config.yaml
num_hidden_layers: 16
hidden_size: 96
num_attention_heads: 3
num_key_value_heads: 3
head_dim: 32
intermediate_size: 384
vocab_size: 16384
hidden_act: "squared_relu"
norm: "rmsnorm"
norm_place: "pre"
norm_eps: 1e-05
positions: "rope"
rope_theta: 10000.0
rope_fraction: 0.75
qk_norm: true
attn_scale: 0.211
bias: "none"
tie_word_embeddings: false
parallel_block: false
extras: ["capped logits"]
init: "uniform"
init_std_qkv: 0.0741
init_std_o: 0.0741
init_std_up: 0.0741
init_std_down: 0.0
optimizer: "muon_variant"
learning_rate: 0.00895
lr_mult_o: 2.0
beta1: 0.95
lr_head: 0.00501
max_grad_norm: 1.0
warmup_steps: 94
schedule: "wsd"
decay_fraction: 0.663
decay_shape: "cos"
final_lr_fraction: 0.1
batch_tokens: [8192, 16384, 32768]
max_seq_len: 512
doc_mask: true
train_tokens: 93530000
max_steps: 5847
dataset: "wikipedia_en"
Each number is 128 + 24 x the weight over its row's rms, rounded and kept within 0 to 255. Layers, rows and columns count from 0. Numbers have three digits each. The size before them is the row's rms in percent of the matrix's.

# k: layer 7 attention key, 96x96, rms 0.149, rows 95, columns 0-95
# v: layer 7 attention value, 96x96, rms 0.232, rows 64-95, columns 0-95
# o: layer 7 attention output (transposed), 96x96, rms 0.515, rows 64-95, columns 0-95
# up: layer 7 MLP up, 384x96, rms 0.158, rows 0-36, columns 0-95
# down: layer 7 MLP down (transposed), 384x96, rms 0.0818, rows 0-35, columns 0-95
k95 083:165128101146144148126124089128112130108118126107131082141136148118113104086129108129105185135142174074150086107137138147112128102130104133109122145142124149130136162118147159155179112148101099108111150110150111139127122142110122163156117167111151156099170136156063112151132168124119087121
v64 094:142171080127158126105127123124155114147116101100134141140189147108151127124112082126096135132133106143166115108086149081113121146092152110133113131147154134147136119150130091145160134105099130124137135087097136076152095106138167142084132114135147122125091119138151101160073159122126164120
o64 071:138107161100142130113092156140111100152131135101184108133138094070089131168139099088152131112108139123135102134143132158187143124165160118120117143185132123158141130128151152147122115115117158109137127167148134138122138171101125142129146137148115138137115150158161107081168100172145132142
v65 091:123138116102153150115132083151129125090121119152148068104125127094157155131156119107130153117139107151129120147110109134137110112184105164105087104122120172176152145150097098115171153118123139136144107141134118114100138151105181106114074174132114147136114153150124167160109145129101144135
o65 072:135106119146116109158070121147146142137145151119109144113132110115124103123178090115123103078137088123125116096147164118135126133123120139103175133126099171135154132145105169093096097115088134104123178125180117132145136123093147148173133138113157160179116165124155161133119137143104136118
v66 080:148133072106173157089205152133125133122092146109096109170110097148109140125130116117147144127146134166169094139144151137165113127144124132114151122185168127134134135147139149124097130107127132131130098116140110150101119125146072135150134104151114162134112125082102134114140090109133084132
o66 067:065157149123153106118136123154165136157156113123143121124115114149135173109118149117145108126138139083129114128130150134106129142115109155103153118107149103113098161139167105143127122128142082149106096098080091095175105142110152146136136116159162114149118159130099184122137159126078133169
v67 073:146137111113118162132135129159116125133117134158107072138100094094125111200166128130142146117127155170122131167105122148133114120111131106127084118176098128140107115141166111145122145083090125164132099145134111092154133152138161123100104134132117143131103136103158187162152121127078137122
o67 057:124125151147134099107096171147129156153163114133121087145124128154188093120168113080137146091118124143167112157175075091092162128121136139144118117121124152137105109118113128151125139112120091120079150143160114130169122100152155184126121137119149156115122133104090124114113134131102116105
v68 083:117121157146145145098087120137160116137114111094134173162175097134159152132133101130144146097095119155149120120117077141110107169081122157086132137147130111102130096145173123155145091142125086108140096116131142127109117149117139178130153146132104121080125134130146127131105135138072088106
o68 069:161155165130098124089104129151126103130130128184155102142095103118160147101086124120150126127139107103123104123156128165109111145171077102157098120151105143089072134116126113124130113157134176127095095136108117101104158117141119155116125151133155083124116139145117156138108137161148135081
v69 083:091127127129076112158137136121124136153132116127104115129123127143163149101156128155139140121183132157131101115138100143157103119120155137099112144125141110126130188134140125117081145123163132116141080119125111123085158092141086118173128132086140184136101119106177155135180149154129149096
o69 064:110114144157141132072102121156171131074123129109131146125108119120151117201129111143135145151128120109143174091137097092104120117106104132111144112132193110118115143157102124114107145165103108124141126142107138127166120114156122115149119128164159099146079131085090105131148170147134139129
v70 092:098065123149134096113111112101133113100147114111137112149103087148172110142106104080111123107099139095144092123168143131125114138120036124115149111147107106112113150152134154121121116152139134158141136132115145122129150121140147148119155133166114151109153150141146126073120084170112102133
o70 080:148102112180159122138163172154126117119111126173106115155105129131122143101114099144147136129147124098141139102083180129122117106142078076104101113086156158199098149096117132134151138134126118123115139097105109151115119139118123127154126117135146135086121084143117146120088135146119127084
v71 072:110092132167129151127099125117133115102107124104110149107113105084151118168107132096159156147144116104104110108164135130099109138102113164132145102149122106110095132161090148110085173132144090142146085140093099141093132104103167177107126113151130142102170156166149133101138113142113140112
o71 058:151116113116142145108160121158106112102115151125182123120124123132081124147162124172156141162142133078103130090134142124104162080153095075174117137126125158147126132148123103165124120113160122119093106105149116112146140126134117109151107125126113157187113112130108119151101125116088130067
v72 084:109126101175152185108134146117098143160121122098112129121100101145155079108107143129128161096141104149094143123143138140127170091079127105102102108106102074146147149160139146123111087125134140138152122139142150095105166122107141141140122118099146097136155141131108147123186089113089131126
o72 077:085163153158111113075189120086119097116116135161120122109135120152179106138139164118154147091153120131150106128102161145083138101136120097115129141138100147143134139124161136131156111135083105136101113121118110130124168148184154125148121126151152164139146134121089102156128091102125115153
v73 091:106128132112153117092160144142078099127146099116148145117124126102152122103168119149087151124108121120153112130102145132141163161164152109119122121107156138129142107116139072096158131106097136138182085157097140131086104092131134137165146178157117160150114130111099112110106132123112105181
o73 078:152117152095110089114104141141138123152109148111102138137132097109078114129141152154151147150088125161095114133126165093141100116161137169112127109157153142127167152108089129123107169071107162094147081125122096132128195103116139133104136126144121155114139141082117158127148132137110118141
v74 072:131118136131139097099150105089133144140166116121143126125139138174172116134120150094150154194078181127113133115132134123135158138083158114150154112104140121107095092133115129172166112142126161127118134079152167167147130148132146138109113164135123132122143124097120087113092169147154132132
o74 066:150095096134136120145171147109079084128131120152097103138111070128123147126119114114109157149128137134127140096131113155178111175126160117107112121163137086101089137124135161177152134118108157141139135122125118161114147114106113137174107110106129142111126112168189165154143169121129130131
v75 076:095134120109149104119124113115140101125104163128130150153152138146174141097143085164055134154162127170151123111162114142143139131131155134122126121131156135141082128153129144117131114152083136130150057127121110143129092127153174146118100137109085123122122187171129151119126109126105110113
o75 070:126141098129111104089099073178153130131140127126134135148095136146119161117109104130175145106101140091110102095111141172148152138142183103096118097121137122131139108142136127114141109151163121153120135156152100129134167125124131179128107119172115138165129128192075115136128166138142144140
v76 092:120148103169121078121144099110187127186134087143100145127134112143183115097147108112121153153119129133139089127094144139140154121094137100090156137122163131150126104128128120145091124131124130094160135116122151079108120145132166137136185115108164105115104146130173149135114158130106137109
o76 075:146103142156142112115112139116118106123123107143161104114093125151153142139059085122149113092091144112152094106140094088187119109141121089087097150141138137164157124145136165124145141145135181104152105152125125122143146144152110085133153122123106120114119155119108157145163083153141144144
v77 070:090121122157127133116091154128137104131166185122125092132112153082065124120102150147160108115151086129098122140180132084128175098123107139107145155146078142104157128150124135114112142132158117138097125127166127098117153093093143137110136109130139138087117103123145139079126128119142141149
o77 060:132159113145132121129162126142156113117133133146133101124126171128126136150134178127101131123116146115142164156141197098132127134123121138183129159129133134126164134118160153143097115104127126124101078118092161123128124162121153147136125115112111079093125191105141075132125152079141156077
v78 084:167166114131128120131106159168137124135158141159095112117123135110157135133081120141111124124141101107089108144170155110099126119160143113120165067152111134156100144100094160149093176118122125138082135154164114129124100130104153123103100147158151163090150166134123138099155119115098155126
o78 074:128102105151141142159148107190151112125088165130128127120109149103138080117151106124144066151123150138132137098112102128137158106103126167164142134086141144140142128118150160171117145145174084127131134139136085129122132113134130181139127152134070144145119165093134128117095091112117113117
v79 095:153125110128122134092136112122147146069079133116130096146137115148132156140133130107121093068132126137163143159157133120141067138149081137138132155180122146130129166177158143112108162115137144126108173090134117099143101111122100103162159096146147161129127123131158109163126114113118129102
o79 075:107133151158130164131093174162137173176164150120153132140125157116119128105108127113134109118168087148161165162147112127131144117108084105118120118081165105139130138143127114131118153128137110104094129120138111132100086158087165121150151127121115132159084134176128108133142110178170130119
v80 084:122140138152131145149158139127188126125127175151119110095083104133134100150156176078145112152086157096095119120106102132145153137175142137144133141116128182139120109109108145122160117122130153120149136111126099145152143154100113087085117149147128097145147154107091107147114156094161145149
o80 065:118117137166121104137154143092098103143187083134118151137137130157081094102126123148098111143160137127124133135177118128137130129089140185125148125097119130110143100140101113123141137084135181162140160177124107120130120145109091106150139160104116144147166162126135158144154137096095107145
v81 095:131156159151089108115152115119094085134148121143150115105092193113119134087143133129123131147164170121115150154143143144110131134148138140135154158121135109118162144130121140143128166141120140127180150102120138113100112145137149107183136140110113139115126181099213134172143131158142133115
o81 081:184156124146128134130091107158139126122103096118128147139124147137154092123179138128111109140133094118183122134135126088115131100115157115117111110144157111128081133186142150121126169079130150114209125124112167127135120103130155094163095099168103123149122122148140110113137111148126130120
v82 084:145125120116124134125099131126149142160151100139105159166143156119113165169144076097131137120071090126167129136135157120130097149069118122106150140154115156146103112128172106156122128099112130059174139097098130117163137147162121158137123126142166108160140125139158144132112122107100133131
o82 066:135109128120120109110108136110122123143136154123155100137125136138178167132147104098115133077112111115153080144120092094133117151175101077160141132098099100111121143138103106139153134098125113145131097169104085146078096169114129144157151178134113115114127139105153130105079108158114113121
v83 091:065102138131152168111131158137102112141137125118134106136117126123167115133101135159131112094121153120072127106116139137139161097180142155123156113093105102150135118107106142114101118137108162144140080188101084144139114134158136122117131193135101121126125120140109171151140153149115158154
o83 074:127159067096118128137133103100159122045129106123106164091101096130136094151139148155147151126145148112122127159140152117102136132150113170126140140135110162175159148082130126141100151128143109138136135125120136079115155087155090161161138133099095141138126108122088137111128134144111138119
v84 075:128165128087157117137117118111113116115130107160167137139136117125140145183205125129145118120105099096130106141128163094136113155147112145155115179144148180135075130144106120155131135124112135146133099149147101157158102099143090135132140133130150137176112121124157152117120159075119103097
o84 067:121124122143116103118081155147147086160169141121172157114119133152087142149122146128141113147083095133105112150118117138135079154104120111156138090144098088109156152144104104158126127095129126113099198132116116142118135141094127138171127115111115141157097103089099158103096139122124163120
v85 086:099116134150117126148086122090162146126143136085162155122166075117140141136155107064117084126100108111156129161100108105083134152129140161111124095149168138106098134125145136139120099179109145144107116135105102139114137146112132189116185111125111117119162140122135130111112125154119126136
o85 067:160128129115073145163099138160088154131123127116139107139133114136126123121093087153188105110133168101110144148111153170118113127107124114140118129115121134127109105103109092113135141122137194170096123141115089132128098148117091084134112117151169075137087131104098137100109125115116138097
v86 090:167117144095122126121130136151111127115092116118137139202113083126103125149123108132113130142143123137145136101143147142111096137087133124129076156185090147126121092085122102129104120096150104114177122128099131127143162107135105173135117168138140089129088131134162132137149108104125097079
o86 069:115139117106160136104138112197128150151145145127118126179132134104131127120147158143139173144132099107161117121123095131125134131182097094143116127106076127111122160134105105106148141149104092098147173149124140087162139139153125145100113137135109143078131125078135155090105094147129146089
v87 076:148130102105128145120115119144141122116144145181157129144110159159154145148157141117153145105116151139084124137110143138129170148125081092183142130099135125131135099155138143124098139108102158114177112129170093122147093106121088087125075083127155156129116126134140097112144124122189141142
o87 064:068115135168129115130174160079135133137121128135106139150139133127127132164115136106046121116124128123140132152149074135174147126106146132105120094121131158141120137121108116141136175118116116128127112115136111149099144127132089141125134117142107161111076110157102093167087151139107188138
v88 090:120108116116107162137142127127116107114078145107112110131114113132171133175139125124149193131138143158168141123126131130119076149169140139132151166123130119129093160132117125115083129123170120132122131095112124183131158140153070127150125088151153135173137155122154140122161124095135085096
o88 072:117127140116126084082132160164151177127136119084129164121153144126119101123110129128136108173167096115131112098162081163104132135144093081149144137109123104131118173132121083138129098144162148152099087139153119155125095123134157082164148120124108147139127113115113130131111173131139134166
v89 088:124157122155185147097136092136131158119115115135094119126119111090103110136132117065109105119093121150105145136096145148133138121122132115123062119171117125089144125127120151123121125102154111190116136137110114067125155114137165132089125126157118126128157114157120100168090127148104159161
o89 069:086129172146122165121134114144099129163139146178107086101137105170114124120134106125129173138151162184142121146125158103138127115147122127103159155177102135162122098134099143132110173121157139127088158122162114099131100140079129124157096118100118133139133167135119141111110125131086096141
v90 089:103086127120140123096147099117099158105098110132126171146146085110117144105164114092117134125110101135168115136127143118159124176136108103134083198152134142090172139177117131145101106097156133176167122123116134094139141124144082105138111120105167133143137099120133104130143134139142131116
o90 072:074170140111160134103141114127139141130160110105125122162121133123088099112118143129117159132148162150152132146097136139131119144134072089082120139149136102122135141167075130111117139118094145077098145128149120126121124165127162097119131093147128124126089135123121165123080169186117095125
v91 085:159141191144129143123102139105111095166126125108135178121145098136095152085162140139173141105105115110115120121111120110128117102112084139142127137131130099129170145113153140127098149111141129114086196114104130097116124118142139131164124100150161113115149087097146115096158074103121110140
o91 067:141173197130108138130120156141122113102099137107072108126134138127118123182122113167118104123134130132120144182095125108079098104129086116161119145089143096138143102139140140176158120134113096105131118121116147160095167139119135091126153150138151095115121132151130169161121123135086118128
v92 090:114107140127145141107128178162103133088134118105130137113156117146101107118120149123127116106070106107159062130136142123158115148147120142132164140112157189121120091123137127080141125123091102117101128101135098176155072124108107143152129145142109153153150074124096108128131131133121121162
o92 075:150171117118139139138163121126120151135160132124117153093136101139087135100077131147119122088129136116088134131120116158113105154127099186148117133132159115128122142113050087106103128077132119081106113093129109118119131128092116152135137158142108106079121101134137113096148086119150100133
v93 081:161115131131111114161155101142154137142112121158111128130121114130119136145100140137135090138073159094126097077125112124132125158112130113152156160111117116154128121115129147195145095104162157136095198143137139133136095131139077086122114092091137111121090122107096123097131131123166123095
o93 065:136060099148151113136099125119133089145147069119125118137137152130114157097120138150112125156134151138141137142108131179164151140114125182109110134105140103084116115158130129158123112125119111162174143110130145092078112127163128102122179117094153143087126133103117134157098109152098113146
v94 082:096094138096113086102164155112142134148114117098100116149139145147181096151117162147140178116109116144154131121179110120150097178125111164148155132076123162126125136137125158115093114129113141096185114094164122158118125113131120160154141135127130100151107125116118121100161147135124106162
o94 071:118098137142131107085151100146125164101142133129142094148139092117143107114098139087101115117119113099090124109131085143105100161139119128100115154102109094131120170126126117141091144057109122116132121133077123130095146116141135121143137127094111096136149077126127103152183172127177134117
v95 084:135140120110143169108126129127143114143095167101132134127076160115116115158145117114143142138115118179117156150076104131097090098109155135164123103126147156155100110102100133134135110095118156098141126130123105143157109155151089161100141141191140064125145129118161155158113139116133091133
o95 066:138160117130140101070110126118089151142088160085138131103140143161145128103134151128101150099136117105103092168183072133146116176120120134158142146140119124113180111081162116104144135113153122147121131146141136127084128120129104134139129146138152143132112135145152170110109124084090166119
up0 100:166068151132115134098186145149091158119103162113119138138111120154110129108138134154133154126112076110104149164098152107113156131132141114114130152136176155131122136119172108113107130146086149157156102121104133085122127104155177145154143103136123110119123113126152174135129097116137078152
down0 098:114097143135130127107120167122136159112169127131147142134081119155143105118111150127145120154105156105075134132096130123151129145169157114137109146170128095116110127172164091139142173207116140136128138160083169103146142111129158140138111139063126154122125116152155125142151130116142125141
up1 109:040168164120138121145132128193141145144093158144131128131155151145136081138163146131106108137150133134112160134109132145143133112127115106072131124092135155149115137100131130089109149144148125125118105156146105143151122147126095125164079095134106138088128127144115133089113138087102158129
down1 106:121094138149165192130170105131106151143151105103110133115152111162094126135128137164089143114144073137091094145110117118139124137103066129130160124133136111187107143155131132102125119111152099089132128113151146154121124123161160159127145120150118155124182135144147154160152112164129124124
up2 113:142099138115187142132141118102153114106106130107106106077149127109142145138131118100118120127158158151136168143136136138128083092108120129156146098112123142116145135105155150149135106109149119142141103144146158075158160136138132111080099176098156122113123163098173151146194123155142099142
down2 106:117129128123132105052150149107178129171101084086135116166158099154134141105128128170115120108115098116138155106099133105159151123173087129133133148118103172116113136169163142120117117129110121090149137137154133156122146165158123133131113142116142137104132131068105138136143138099125103092
up3 109:148135124081135155126148121171144094095132103148113132126124118150127132145145161130079161130115152115117132181131145163112130139168146095149101110104095154106136095084156109098132159154112137144125122124120131120121101147159167088113113136116154093116093117108118196127108144148094146175
down3 101:125109141140108117112091162112121100105120179112137135161113112116159123126099122173141174118115115132122144165137133137110122156175116085130089118138174116136113147117092149124140192124119124139098126114097174114090144143140118158135119111195132131114107101134116117123084142150159100086
up4 100:112082132122119115121161137131112119130110113124149111154137181154145148134148155067144076168135086141124152107149107138165157104136131125103144129123086164164135138073130145097156123120154080115152092118149108161095128109150098123134108114142107124093157126104141119151133124155107111170
down4 100:109123152159075123118127088128105061130128121151142096112112112068100091127126112119118106157110146165122110128126139148109109133148116105162180125158061159125133119136133155121119132159117151146100100123086113087132136090137093116135148124097121093135123136149147098111103122135101162115
up5 099:133142098139167145093103155150091107150147130110122137137138086136141109136080138152140129143124116152121145106160151151103172082106156138133108160132166155118109089113109136134139155086083107108091166119068144100158118130144126148097116110154108128139124111086184119127109100124145144132
down5 087:136125116120147121106110122169124154130132142114119122160129128163140096097117095142094137122157139178173153149123128154175130117156105100145136118161146092086117121090143148100148157105108087131114165113110141141144130143117104162103136104125116113080139131129155165103073169081117169134
up6 109:119073084128138125112184142182157146128115154148147132107116093108106089100127158147127099113154151100103141135148162138117110135153114127164145157130099150137159124078140112138136103165099143114126128142119102106168140132160089145112156102080125134104171152130111114120152165120141157124
down6 116:141120119112110119138122102182140117135117126104128166168153103121196055106120128107142140161125089091101105090077153121149160113157137134123117089147113134128155136114138128167160112105131139151098131101126093095138153092150117158119131126129116149109110154118129095149110148166120108138
up7 097:092123122087167146119111082133134137138105136132156115111099108135147035152114142180113132149147158123152162134170120145148106150147103135121149114157148113156111164106136150124144149109161176106143124120174136168132123117134129130187086111152128116142120139143115116107104125125146147129
down7 090:109137130116114124125127089102158119154141112094100139092105151110096125094133100092130139149153149128112115088141130072131093155106136101117137113110149099178113087156080122108159110144118060160107134084106121166138139107118107143110127143138165137151110102134133115123123095130098168106
up8 101:071096085097158200132138103157127136145169125146152118109097133072144095141115148148136105135176152147141154148122173157154102115132157152127135143122106123147141112126133143164130123133125118099100144109163120168138134138128179144128117130087147134137134136147133121094112086124161137102
down8 108:146111133115101077092111184110149102128094113134088113106181135157109116115127159149111135095109115124106114143119075092137122116124121133121149113142141118127067128107110121125132102082177150124155088108129140129140130162162143116126174125142084153116123119120096160159108136143110155161
up9 106:147140148160104127148104129116105160123104114107101161147137109107162123161104098071148173176119128120130145157149138136088128152134141137128136089136145146112124123157123129076060095118134130122096094116155126091168089143123129108133144131119113187131092107105089091127127131125137115133
down9 093:134177088165114084142129171136146133165126143133081118122124146144110112122147101093100151136115170133132169131095121170127109133170126126096147082096168147126141157157130141119153140132151127153122073145104113145135134088109113128171126118092153120152154129146105078142133103115132131159
up10 097:109146134160108152131119095108132139113147110136145174116142163104105166121096101159120144104151135128119164130135135129107165184146125106150151146125167142144157107136131151123098113124125154139142061140116094115121115115141134097077083126134102085110171105164114093094133145167156146129
down10 091:072113148133108106085150087081128143137136133134148160172129113148171113106177134115159125120174099121140084140113126106139132168165163121152130185132111137100129135123147148103097191120088124158141135118134124113114138132113112156116151160117106136127120127131153128091085134136151126114
up11 095:116137170143091123107159160148108162128106149118121126153114163138096152128100164130087122146159135111125111123124128140118136109080157115103104182156142136149125127082073098125104126111144155176129127143148131116119107124171104138161081145150121118149154141102114103133193139129147097112
down11 099:105113160182153121144108136140120130127111123090138138115135147157104146091150136158112142156111115130089103122088132103110161135193147078096151169152126137090142145092093156135121152138150159126167142139142157117132151083139129069162089167103141124143140141121127134123155135124139115126
up12 092:106122141109114145124127121102104116126138071083155147118134172089176086130115101108134111150134115126098111102101164182098139142134102143157096145145132123154123093182117116114155096138133099126132129125182122110099138099089108113107100108123087144130125132095142111103133153146131085148
down12 097:141174112120134109123165145090151114161131120162134136137117115136095162113107133107108138131139076077162129128126129124135093169178115170122135110129145136102112153089163138156120167149151105160153124121110130189148120124069119137132115117149134086146114122163145115168096141106104124138
up13 100:142129104108143138159132132140091093130133122098138122100129133153185142135157175075143129148081154098125149113108118158151130089114167125107108147132156100086085136095093108133138153078133122080107152124112132106155110154138117140127126079139130102148130146106112172137160134150107110140
down13 095:096119123088125139158148090122091146129117158091184103159098097136141102107119153148127141135140155129168153138079108142149152138129153163136141125132165107118111137080139101106146158108118134154112153077123121101171141136123109163115138077113125117125117080138087149132152127093119131153
up14 111:155115102184159174147144124116115159180136106128063092158144121092120147136113135124149105109117144120177107170113149129095126139128190143129125125152094132137081134107123118121093144133119140139129143091085138146112135130143142144090117144137102116113085146120151127111183137147119138125
down14 106:131126111153171114116141070134139146157116162129081142118134148105128128142131144137137113150128151119132131121129127156138157132126140121120181108159133140115146145094175152101142136130124095159106112152121172150128128189104146109103163126119151124134088137108139122067104143180109112058
up15 094:099126092148115189094124139095154102143161131143123132130159150127107159154149141123089140132168155129141112131140071150124150152113169112136134118103107137146096177128140135093094113078116105096094138114181145102085152143116114129135138135122102115093104145117108136103123124117145162088
down15 089:124101175134132144113116134101150163139125133113128115119095111103153174118120082150142078106110153127152159109142132157096131109137150161102122187161158116116115166176164126149139161138123171129116112161130093126146149087107131143101121135124194113137113121105135141105154136111087135124
up16 092:157113158139095128145118106125068166141137126120142129192136124119128107083110181167119137077093165074147121142096156132152095119119127146143146118159105135096153115109120132150120116124135130125138112065122138142122103111132140068102147119147103121134123095132122114091139126128115161149
down16 098:127134125113141147123118121150147119148128130125129162078125187145158095106151149096158110120097117123132111078148135137118135109093103126112126138153125145113118115109138098168105156130132102151143143168148087150107125114109117089178113112122105155104090106109050100140156115168144166133
up17 103:167121158137079129118146109150105061105135122136121115160120112106142181138121112129117105115125146115111130161127122172047112135188128108109108111107100112104097104118115128125138179136111093130119112127163146124098099147157128075122113116122151135097124118127114149136138141167146106133
down17 109:141119126108112136140103131144152136123105159181143133141125121156150173155117134168093128089085090104148157110127104146111126118132175076104093082118165139157145115110097154150149134106119122138110136155116101146112126133137140162126118136170156145185123087124091122133089132100140155102
up18 088:088139106160096099100149103131137124134093133135137105171124107128134138116072123155118095115111137092151108145127126147144126145115168147143139149109112184100106172122112125118111154124123134118150120113088155161106073069116140146186157098123131100149154162129138119134101148111107099144
down18 091:136151119136116125096099096110083088107137145099115106090142118144089125132143093165132128160100109149112138085156104149131106131170149101111109106149115161141129160125148108146115104162133171089094164137102144123116137099086145138122141143158090154091133128168146159125157147143126129178
up19 095:113135169137119127137146090117109107117109138129096118139144132152113116112097134114072108134126171095120123139124123131170149077131171133120118149095134131140154122130123133076099166082083128106128134114143100137108100105111160144170078146121114094137126110118124094114096128102160128198
down19 103:118155128124113127150119130117117085137097167107116087169116118095139121143165138129123083143070097102124115080138137113143162105160137128083131100119130113143142118136146127124108123101107157105145169132184082167100149105137145117138140122140178159141127072138138134108139158110151138154
up20 107:173141109107111137117149133121145140107134138128107149119169145139161106122123138177128120079125110125105134168178143121124160109139107161110077088101125139100123129094150112103104102139163124137103160115115161068152137112146182173112113089125124136139112136147100139108123133110150071124
down20 098:141157091139102147150130148166138136165115120138126123140153110170139140155173109099105212143136121164145157128125120148106149133137113168090085102107141166086139160105111139150126107166121113129161120169088085138137123134123110121109095119119080145155129108130147116130119152134137125154
up21 099:140123114091090096148123126135142160150134143137114188133133116097116111142112137148138136117096111126158127107157105164106122111143180120203115162107091124140136118157085134103124133147124119176133138125123172121179075129128127148121102112138109122150145194115162137126150150144148117129
down21 103:139123175118111150128059135146109197116124101116127106124164113172130183127110150122137146136126117091115115120115155145134073143136121091119140095137132111113145129144131116136139111106132116123151155095120186148121139118125132149111139132155117103094155111094135142103157107191118146082
up22 095:144127112131106132105137129122123141097134126127110172116125135131119146108166133111090123096094128098165165164161154157134120119075096124169080112133143136132112159059143120111128151152088150123156115142116105130117150136129127141112114129155167105120132152121138072176113135167180159136
down22 100:123171124127115157163080117123111133074175144125136144110167104129157089094156131153158092126117088102133075156100145148129109112127124114115099127140129137127087121132144163106155173113104155117136109119144112103112132102094146100115165105133147116155149143148107158111089089137122120163
up23 097:138149120170118109098155128140119135130148130157132135145113169143147164174080126086132120098137129089111120145185070127134111146146145117090114149104125184109147114128159095120153126161101138133123159090134115113132097124116139127157137099092093124118142163105111094156133167130166107141
down23 103:152155117125122159121089101165131094109096137111097085115183116113142142153139127155095135139125110109086108121090106151120121146127160134084124139161156115104117099125163167135146142124127124124155163154105089151131106066150169123116150117124146121169135085128130139097086137163139134125
up24 110:118126172158105116140133132089073167113085112105079135140146111124156108152104092110117137144142129108145143148129089116120136130161168114157146135124122106141105080145107123149116096125092111095137125131118135119133138148175106150171100114136094151100071061131122134105138131162132139132
down24 105:089164130170140083131113135134128107148068129152105128138097098111133132146102152149124119102131120141113141168093134167135105128183140147081161092108126134135115139147171108095140130111109176114115126091101155116150165148123137122107137107095127117064122134141126097126084111124106148130
up25 103:097115148150176127124122137108087182122093119126100113134152104094141074162143141126153113118075120136102157141098103119135118125098123133167154131095142119151129155134166108143116111137116130161113127156122138148101139126172140116108140152129101193090149166123099165116134114134133170098
down25 101:135146112128127126082078114142126129113112117122143145080137067128144124110131151127093108113181156100092132123148122136102155140142112156116129121105142103094108150132085119155114140107156123115076174125101136134099167164127155115136134167172137118162131108137163168109119161123082125115
up26 099:141108151120155106124151138140155092088071159114103117131150119105117136114131159154143122102135089135114131128100089164128129102125121131144126105130145150116154148081129157134172166098111134129145092153164135111176134175148116139156088112151151094152142152132188119115095151129100136159
down26 100:103143107150157146116081114137164150112113154119128160108165098129134160088116158135150140135132131109114135092110097142129160089139117148132143103131121163116147095154142077117127141137129157159192117150161126109102103190128154125149165094109157147107129130106126126066110136132154133109
up27 105:114170132112106154111141129153153109085153141121136144127121175094143169127134125159145127128117133087145150065172101121152129097155106147134110140118101117088096140127133104136147142138123150152103152133085119121166079114165135128087103100090133135110136153088125143087175111108120112118
down27 107:119081126159095123153096151137105112107090106143116169120112169127127117141171116116163119098108097145128095139118111168175130103159135101116129105149106081115134171116122116078136100104128144128142147123122102112131152128077100121112098137115083142076133140132168130170134095119116125141
up28 105:126116154133147132116090146156158138129100113144072082124141096097142119112112105146141089145152135132059128146161076081116118086118158154150144154101146157075108136113174129099112125155141121107163116107127137127151144101157145121108117158154162140136126121122151103131128100111137157133
down28 102:128135089119120128116139125136115142113109162130116115111141162106111094089130145159135183109104120098094140103141140126118137100109135077180136141081148107161099140097104115139137103165172152132105123145131095114172145071156129133108131088091166121170109146089150142120102135126112116130
up29 100:132106132147123131108137151098156119103157091151112160160145135108139124156133133102164103081095138109144101165148123150155118129133119127141157150117106134112120093153146094168114183174116121131144128112140163085123114109113094163183120143147100131109144148108157166152082140127125078137
down29 098:144149136125130162129113087126136110123110127131076127117146081150135140139130134149116118100077124164129147111140139116121095120107131105097154108123193119124166129137126119182163126136132129125135157114184127144120145097091156105108148122109146100190137136117100165165116142076111117171
up30 089:135116164115118137134145122136100129116111118124101136106123162123087143197110152114133127123150124086128099145115150148119107186146159165113065120118084133104119135146175097137149144147105128116117143134128147123147139149100159162136121125086122129158150171094149120122061165138153119127
down30 094:136158146143127146122085120162126098076074132137136122117131151146086109142133131126116126121151115113075108127150113117096110175113150138066089115114159139121082121122133164140189151160110125105125114121115104122152136060093149126114121115091156155163148129107140120122132131118121128144
up31 103:150161116107057119116126130140133105151125115135135156102119163177170152129102143150147147145170128116139125162136099156115118142135130146126098159153110153077129167094074149131126141129112145146174120145134139141103144104134146098158148133127093130097122180126110114108153138133137189151
down31 106:128100114152108112100123134142125149132109155136111153144135134130082127178093119126079155146130112169102140073147114108122106152152108106087096152109096152128133151129121119080150136136131127125140199149141142184114083167143129160101112131107145111160129136149151117139141135166109118162
up32 111:103144103114156073110120133152130115136125102155105112143119152053154159103142159102129128080100148160118168156162114135130089128172148157112119141103171148083169119121101170162137123135133155110131086129131147152110134141133130110118132107154133099111163110139115157159135121117139153126
down32 104:109114103095145102098123144123139129112101143116124170149121147089164098109143148084100085127088131151132145112156120144126121140106112118105171153101155117125142150142114127080138154132124110096127126135125149161080162126156105116097125139159110176125149115178137102147063156126129173137
up33 098:112137137138154089108109104098146146176108110164126149116129137168130074075116169145115104128128126125150084152156121138129122123112134153129165132122138116148119125123080151086080131107129153102102075073143123134069139121129132126119113152137163161087117159113125121148106147151137122112
down33 092:127144114086133135141120130113143113114146133117095109136143133092114116122144134188184147128140119123130146109126123087143129142142125113135082084160120099149114129121174159169193120142153080168112145167107115125145139146132135111173140135128123137146110159128084174110167100157093119137
up34 104:086123102123151152153125133159157095127127148122130080113147137110164150141136113133166086091143128167129114138116095112123138102103148173148116144121142176110083131120120103139114158167115153161143070137160155107176103145113121154156096163117099097134088110130130150120144154145146122132
down34 105:096120121105126132105102118144158144108170107114151115148128134099146132110147091126083098139119135105175086099173153085119112136084087152087115106113162130129155122108100125120114132141138107150088104134139153144151142121154115148135100121127116171130125073150102130132143136167058131138
up35 109:086122167069106122117094107127150129105101122128125117170109108115146164143130143117198137137118114150140163152114145136119116093173123132149148116127129126113106109114109155088129158164096177126141080129150106104171091135133110101094101134157145120100133137127132150145161085156137131135
down35 110:158138141078137099056072124168178121136132104121142103140156140123128131148125166099143130137133132138158114114144126109116137132096154120099102098131061128125128114102140126135108125155106101106134148134179153103110112128157148134102141094149080145146129126121113155122147126189105120149
up36 101:153140143105118118140138106134094158102141095115121128135132103168104127139115144125123133090117168126117150147101119155118144121098106142115139140165139135143094194091129139108123111136086145156105123131157176111151110170060147077140121096126132123087159129174151097120131176140139121115